From a checkpoint of a small transformer trained on Wikipedia.
Size: 10 layers, width 192, 12 heads of 32, MLP 768 squared ReLU, vocabulary 5382.
Training: a variant of Adam for these matrices, 7239 steps.
Each number is 50 + 12 x the weight over its row's rms, rounded and kept within 0 to 99. Layers, rows and columns count from 0. The size before them is the row's rms in percent of the matrix's.

# layer 5 attention value, 384x192, rms 0.123, rows 195-211, columns 0-191
113:59 50 50 56 36 59 72 43 58 70 43 48 63 37 52 74 48 46 31 57 47 60 36 53 50 41 37 40 43 56 55 55 62 43 53 46 23 55 64 48 29 39 54 45 58 69 42 30 52 32 35 57 51 59 64 55 49 43 57 44 52 23 57 37 38 49 36 40 40 41 37 48 46 66 52 61 62 47 29 52 55 58 41 51 50 50 59 36 60 66 77 67 46 51 71 45 64 52 63 40 37 56 52 61 65 57 53 54 42 26 66 43 69 35 64 47 32 52 70 69 23 46 40 65 86 27 66 47 51 47 21 59 57 60 50 52 51 58 52 37 51 67 46 28 75 57 44 63 51 56 68 64 54 41 66 53 46 42 59 60 59 43 39 48 36 51 58 69 45 50 42 38 58 43 38 60 61 25 42 39 30 61 67 47 55 52 30 53 39 48 36 48
113:51 41 42 76 71 46 54 40 50 58 54 59 75 32 73 57 50 53 53 57 32 57 38 53 61 70 66 48 67 57 46 52 59 67 29 30 45 70 39 55 33 30 76 53 52 49 51 37 36 35 43 37 35 40 62 22 45 49 69 44 40 46 48 59 37 44 44 61 41 38 43 42 25 59 56 61 46 57 46 44 70 55 37 23 69 47 23 47 71 60 67 59 27 41 73 34 49 63 39 56 36 53 42 51 64 54 55 60 44 31 73 49 34 39 50 60 44 61 34 47 48 53 43 56 73 35 44 37 44 41 26 47 47 59 64 53 49 44 39 52 68 68 42 44 59 61 58 66 63 37 52 52 51 59 59 42 50 64 38 46 52 42 65 34 51 50 54 63 83 41 43 54 60 45 53 35 66 37 39 51 59 42 57 55 42 56 60 54 45 53 50 39
101:20 75 47 49 37 69 57 42 40 39 70 53 62 68 54 58 45 47 51 43 50 49 52 49 57 53 49 45 52 36 57 60 57 34 41 58 59 61 57 50 38 47 44 60 51 50 52 54 48 61 50 52 35 53 46 47 37 52 44 33 58 39 65 47 26 36 50 41 59 57 54 59 71 55 49 52 61 55 53 62 60 53 40 42 54 35 71 38 53 59 57 54 71 37 85 40 55 66 61 30 29 39 55 64 69 54 51 55 58 31 62 57 67 56 51 55 33 66 74 43 20 53 54 45 70 14 65 30 59 26 42 68 67 65 55 42 66 60 56 32 59 66 45 44 56 57 52 63 47 54 64 60 50 45 56 32 51 39 71 51 42 48 54 69 55 70 60 71 36 57 53 50 59 45 48 44 50 37 66 41 42 50 56 58 40 67 19 67 24 54 61 49
095:51 40 38 52 49 20 31 72 82 55 39 35 40 48 34 51 62 53 63 54 61 59 61 53 44 66 60 62 52 66 43 57 51 37 54 30 60 27 45 57 74 53 52 52 43 48 59 47 50 23 38 46 48 41 50 56 32 50 60 61 64 53 60 40 66 69 58 48 42 58 39 32 41 50 50 47 39 54 31 49 41 33 59 53 57 41 47 68 43 41 42 48 56 52 25 71 48 22 42 49 60 49 60 32 33 45 50 45 43 72 50 65 39 61 52 45 51 33 29 63 65 62 68 54 34 65 52 64 30 64 62 40 32 41 51 55 38 42 37 65 35 47 59 69 42 40 45 39 54 46 24 48 47 48 26 49 60 54 49 67 50 38 57 35 38 32 45 62 63 52 49 45 41 62 45 61 37 57 47 62 52 58 50 35 75 42 78 37 62 57 69 65
101:39 64 42 69 30 57 66 31 39 46 57 60 36 38 51 56 48 40 64 51 46 75 61 66 43 44 43 32 35 43 50 67 48 44 58 54 52 69 49 39 49 48 60 30 63 71 50 51 51 50 47 49 52 47 69 45 51 49 53 41 49 39 46 33 53 50 18 64 62 43 55 68 27 59 44 35 47 55 45 41 71 47 42 41 44 40 45 51 34 58 73 37 29 39 68 17 52 45 82 40 51 51 46 43 65 41 73 44 47 43 68 37 47 59 38 54 22 65 39 48 67 53 37 50 56 21 63 38 46 38 40 49 38 47 38 36 48 48 45 40 38 64 66 45 60 55 39 68 42 51 60 33 58 67 53 54 51 78 59 59 51 58 42 44 52 66 56 69 43 55 44 58 60 57 42 38 48 29 39 51 39 56 66 46 63 65 21 65 39 59 43 61
114:71 39 51 56 63 30 39 77 57 64 61 43 41 62 34 48 54 54 51 47 51 57 60 52 48 54 61 47 55 43 44 38 48 63 40 48 55 47 40 42 58 48 59 52 56 44 77 68 45 34 47 51 57 40 39 49 50 40 61 55 51 62 61 55 56 59 51 44 42 45 45 31 47 36 50 63 26 40 47 47 29 39 49 69 73 50 52 59 70 34 51 47 36 41 28 71 51 36 44 79 67 47 57 56 48 43 57 63 52 44 29 30 26 33 47 51 39 43 30 48 88 40 53 77 36 67 31 60 31 69 60 42 43 36 41 72 44 36 56 62 53 45 37 71 41 56 59 39 42 48 53 43 43 36 23 59 55 39 59 46 56 57 61 34 41 45 40 41 65 50 51 55 46 35 54 62 56 72 57 69 47 42 48 35 41 28 74 43 70 53 64 54
131:51 58 48 54 33 46 67 47 49 78 38 59 58 38 53 56 40 34 63 59 55 73 55 49 51 45 42 41 36 61 52 64 55 35 70 29 49 53 55 59 42 46 51 43 48 59 37 37 45 30 37 34 50 50 57 37 55 50 47 33 34 23 49 47 49 46 41 61 49 47 41 49 44 52 51 42 70 57 36 44 70 65 43 43 49 44 53 39 36 46 77 43 56 45 72 31 63 48 75 36 54 62 56 43 46 73 45 32 47 35 74 66 64 61 42 32 32 61 46 54 24 53 38 47 66 34 69 39 44 47 21 65 36 66 51 47 46 56 42 45 43 58 53 27 72 51 51 65 62 40 54 52 59 49 56 47 37 65 54 64 52 58 45 67 50 62 55 84 58 44 41 47 52 54 38 51 56 15 53 45 45 56 73 50 75 57 31 58 34 54 39 60
110:47 65 52 55 37 60 71 54 67 64 50 48 28 70 32 65 34 45 61 55 74 36 63 29 28 21 50 37 31 40 48 67 40 42 63 74 42 50 53 47 33 56 49 60 54 69 54 30 52 70 50 49 56 37 50 49 57 35 51 49 33 40 45 33 52 48 41 40 56 50 68 61 58 44 50 45 61 61 57 49 44 64 48 58 50 40 70 21 38 36 53 60 60 47 57 52 65 65 57 16 38 51 58 50 41 45 56 29 49 53 47 44 58 72 49 46 18 52 47 58 31 58 60 54 59 40 50 47 55 40 44 80 66 53 38 44 62 61 61 42 37 60 62 40 51 48 53 29 46 60 66 53 49 55 39 42 48 49 47 70 57 47 47 57 38 74 49 71 39 43 53 28 64 51 29 44 56 33 50 41 42 73 68 55 59 44 30 64 55 45 47 45
097:68 48 42 61 50 31 35 57 63 65 68 41 38 36 40 37 53 50 51 43 51 45 47 51 40 62 53 57 63 43 43 45 32 72 45 49 57 43 31 38 62 57 58 51 49 48 59 48 50 83 51 40 60 40 46 52 54 46 54 55 36 71 47 53 60 39 42 71 45 64 66 38 51 29 31 45 35 38 74 45 35 43 61 56 66 57 49 69 48 31 36 40 37 41 26 68 58 46 56 44 56 44 57 34 46 22 65 50 47 52 29 44 16 55 44 47 47 54 43 60 81 58 59 59 19 73 25 65 38 43 65 26 26 44 40 50 34 35 49 62 64 60 54 58 26 54 48 40 41 46 49 30 51 54 47 40 58 48 47 62 59 61 76 45 43 47 36 43 47 56 45 56 50 59 50 55 42 64 36 57 57 38 38 44 48 32 54 34 59 53 48 64
093:54 42 31 39 66 43 25 54 53 47 69 41 50 26 48 18 50 49 58 54 39 50 48 59 59 67 52 63 70 44 54 32 52 73 40 40 67 52 44 39 74 57 56 49 58 42 57 53 48 69 41 38 52 63 49 62 53 62 47 59 52 75 57 55 60 44 56 64 42 52 59 35 54 41 40 51 39 41 70 49 36 52 53 55 50 65 40 64 60 44 25 43 34 43 27 61 62 45 27 48 53 27 53 52 58 31 47 62 67 56 36 51 33 51 56 59 74 38 51 61 83 55 53 56 26 72 40 52 43 39 66 27 32 47 42 55 28 35 46 67 72 54 48 46 31 54 51 46 42 45 43 42 50 48 53 45 49 48 47 60 58 63 74 43 54 35 25 35 50 62 48 56 47 55 61 57 38 67 38 56 70 32 25 55 50 37 57 45 60 56 45 65
094:67 72 65 41 53 46 69 58 37 51 43 39 13 48 42 35 24 36 54 59 56 30 76 35 44 23 32 39 29 60 33 36 61 61 63 49 63 34 37 48 29 65 24 33 54 53 63 47 63 65 45 40 67 56 54 47 66 68 48 48 33 61 45 41 50 58 43 56 55 45 53 75 71 40 36 30 62 45 55 55 45 51 54 48 35 51 63 53 38 26 38 55 52 63 29 50 64 64 54 34 60 48 62 51 35 40 62 42 64 51 47 54 68 64 46 49 67 34 51 52 49 54 54 46 28 42 58 61 54 50 58 51 49 38 28 40 49 59 62 56 19 45 47 40 50 55 48 45 34 50 50 38 47 57 46 37 49 32 71 52 59 51 36 51 54 38 53 48 74 41 53 37 41 55 41 54 50 53 51 46 44 65 52 43 72 55 50 72 64 62 39 40
101:51 47 39 52 73 24 37 67 68 71 54 57 61 51 45 51 68 53 51 54 59 62 62 55 57 64 61 49 64 59 54 50 60 60 44 24 61 51 58 45 67 43 62 49 60 37 66 42 42 17 38 49 66 51 40 46 47 56 69 62 57 34 63 51 59 61 65 58 43 64 36 32 40 41 56 54 42 41 47 43 44 43 48 57 58 54 47 71 71 47 62 59 45 45 37 74 51 11 42 63 54 51 50 45 44 59 60 64 48 39 49 58 18 43 51 51 58 38 35 71 79 48 55 65 46 70 30 56 32 69 47 31 30 54 48 72 35 36 48 58 56 36 23 49 51 54 65 48 53 50 35 55 47 24 34 58 60 55 49 53 57 47 59 50 39 36 54 62 63 50 32 55 49 35 53 62 55 57 65 69 47 38 27 42 54 36 60 39 58 46 57 58
121:55 61 47 48 37 66 70 59 49 62 49 46 18 61 32 48 30 35 68 48 80 44 67 44 32 16 57 39 27 45 45 53 52 45 74 64 51 38 46 37 29 66 31 53 51 70 62 55 53 72 39 51 67 45 45 59 57 40 50 38 34 41 50 30 55 54 38 28 51 37 83 58 69 50 46 49 64 46 44 57 38 59 53 64 40 51 71 22 46 39 47 49 55 55 64 57 61 65 66 47 57 36 58 60 45 48 48 34 57 57 38 44 63 65 38 51 31 54 55 59 45 60 63 55 48 54 49 50 66 41 58 78 54 43 38 42 55 68 67 48 56 44 57 36 49 54 52 27 40 54 69 63 51 63 58 49 43 31 44 59 61 48 46 60 51 68 52 58 40 50 50 36 58 48 38 50 52 42 46 40 34 66 69 45 43 32 34 70 60 60 48 48
129:58 52 48 44 57 67 51 52 56 45 55 40 39 55 25 54 33 45 69 44 68 23 60 42 39 33 62 54 29 30 48 42 53 45 65 76 61 55 36 37 35 64 59 57 40 79 60 49 64 87 54 49 53 50 32 59 71 37 52 45 27 72 45 33 54 42 48 40 45 40 73 53 67 40 62 60 54 54 60 54 20 51 50 66 55 57 60 24 53 48 33 42 57 41 53 68 67 72 38 44 43 38 53 72 44 34 53 37 52 60 29 43 51 58 42 55 52 50 58 50 43 61 74 45 38 56 51 56 73 35 60 69 64 44 46 47 55 56 65 60 68 45 65 45 42 43 55 27 38 46 63 65 50 67 56 37 45 31 33 70 56 46 53 56 57 62 28 46 46 55 53 53 52 51 44 43 52 57 51 53 56 49 52 59 45 43 38 72 60 55 49 38
132:83 23 51 43 55 39 32 70 52 59 47 50 50 47 55 54 54 50 35 48 38 50 53 47 52 64 42 51 49 55 47 29 47 71 38 49 51 36 35 47 58 52 58 39 51 35 44 57 42 41 53 55 56 57 41 52 51 49 53 52 63 57 66 58 33 58 60 43 38 50 25 55 51 38 48 64 37 44 56 43 39 46 51 64 59 65 40 64 68 40 40 55 46 54 20 75 32 31 45 70 67 57 44 55 49 45 52 72 43 49 43 40 41 15 49 52 63 39 39 53 88 49 50 64 27 71 54 70 39 66 61 24 52 43 51 61 47 24 53 58 55 40 39 70 38 48 51 50 47 46 52 49 43 36 34 70 60 36 51 43 51 52 55 42 36 36 40 25 55 49 48 69 32 40 66 67 41 71 51 68 45 38 39 38 45 43 76 37 59 58 51 51
093:56 31 47 65 38 62 61 52 68 61 40 51 31 49 33 39 41 51 46 37 66 55 29 64 27 53 61 69 46 57 39 47 65 61 50 64 50 52 47 41 57 67 34 66 38 52 54 52 39 67 42 36 59 37 50 56 61 38 49 60 37 63 33 56 55 46 42 35 44 52 81 31 46 55 45 59 33 55 66 40 33 45 52 48 56 61 35 39 33 37 42 39 37 54 35 57 55 58 42 64 68 50 50 53 32 42 23 31 44 49 22 54 22 35 51 39 34 50 45 52 61 43 54 52 31 74 25 64 42 46 55 51 46 44 57 50 47 58 56 59 59 49 62 59 32 39 42 20 43 57 41 37 49 62 49 58 51 56 24 65 58 41 40 47 48 68 27 47 59 46 64 42 59 64 39 45 56 51 22 52 66 34 40 47 49 33 69 32 64 50 65 39
112:34 55 46 50 59 61 35 38 52 37 61 59 61 30 74 63 71 75 55 43 42 66 29 49 52 58 50 48 51 38 63 65 59 46 58 48 33 38 58 61 48 38 49 35 49 36 31 59 49 37 50 65 60 56 63 42 45 50 38 53 83 34 52 43 42 39 47 51 51 82 44 39 62 27 56 31 53 50 42 64 64 51 53 39 36 58 74 45 48 72 51 29 63 46 64 33 60 45 65 33 21 58 39 42 67 44 42 63 61 37 54 71 59 47 51 58 71 54 47 63 25 53 52 53 76 49 55 37 53 55 63 50 44 63 32 42 63 48 42 32 52 39 57 51 43 53 58 76 38 40 71 49 54 41 44 48 47 62 52 43 26 36 54 65 56 59 70 55 51 51 32 43 60 53 51 44 33 40 57 47 29 37 54 59 64 42 30 62 63 47 37 53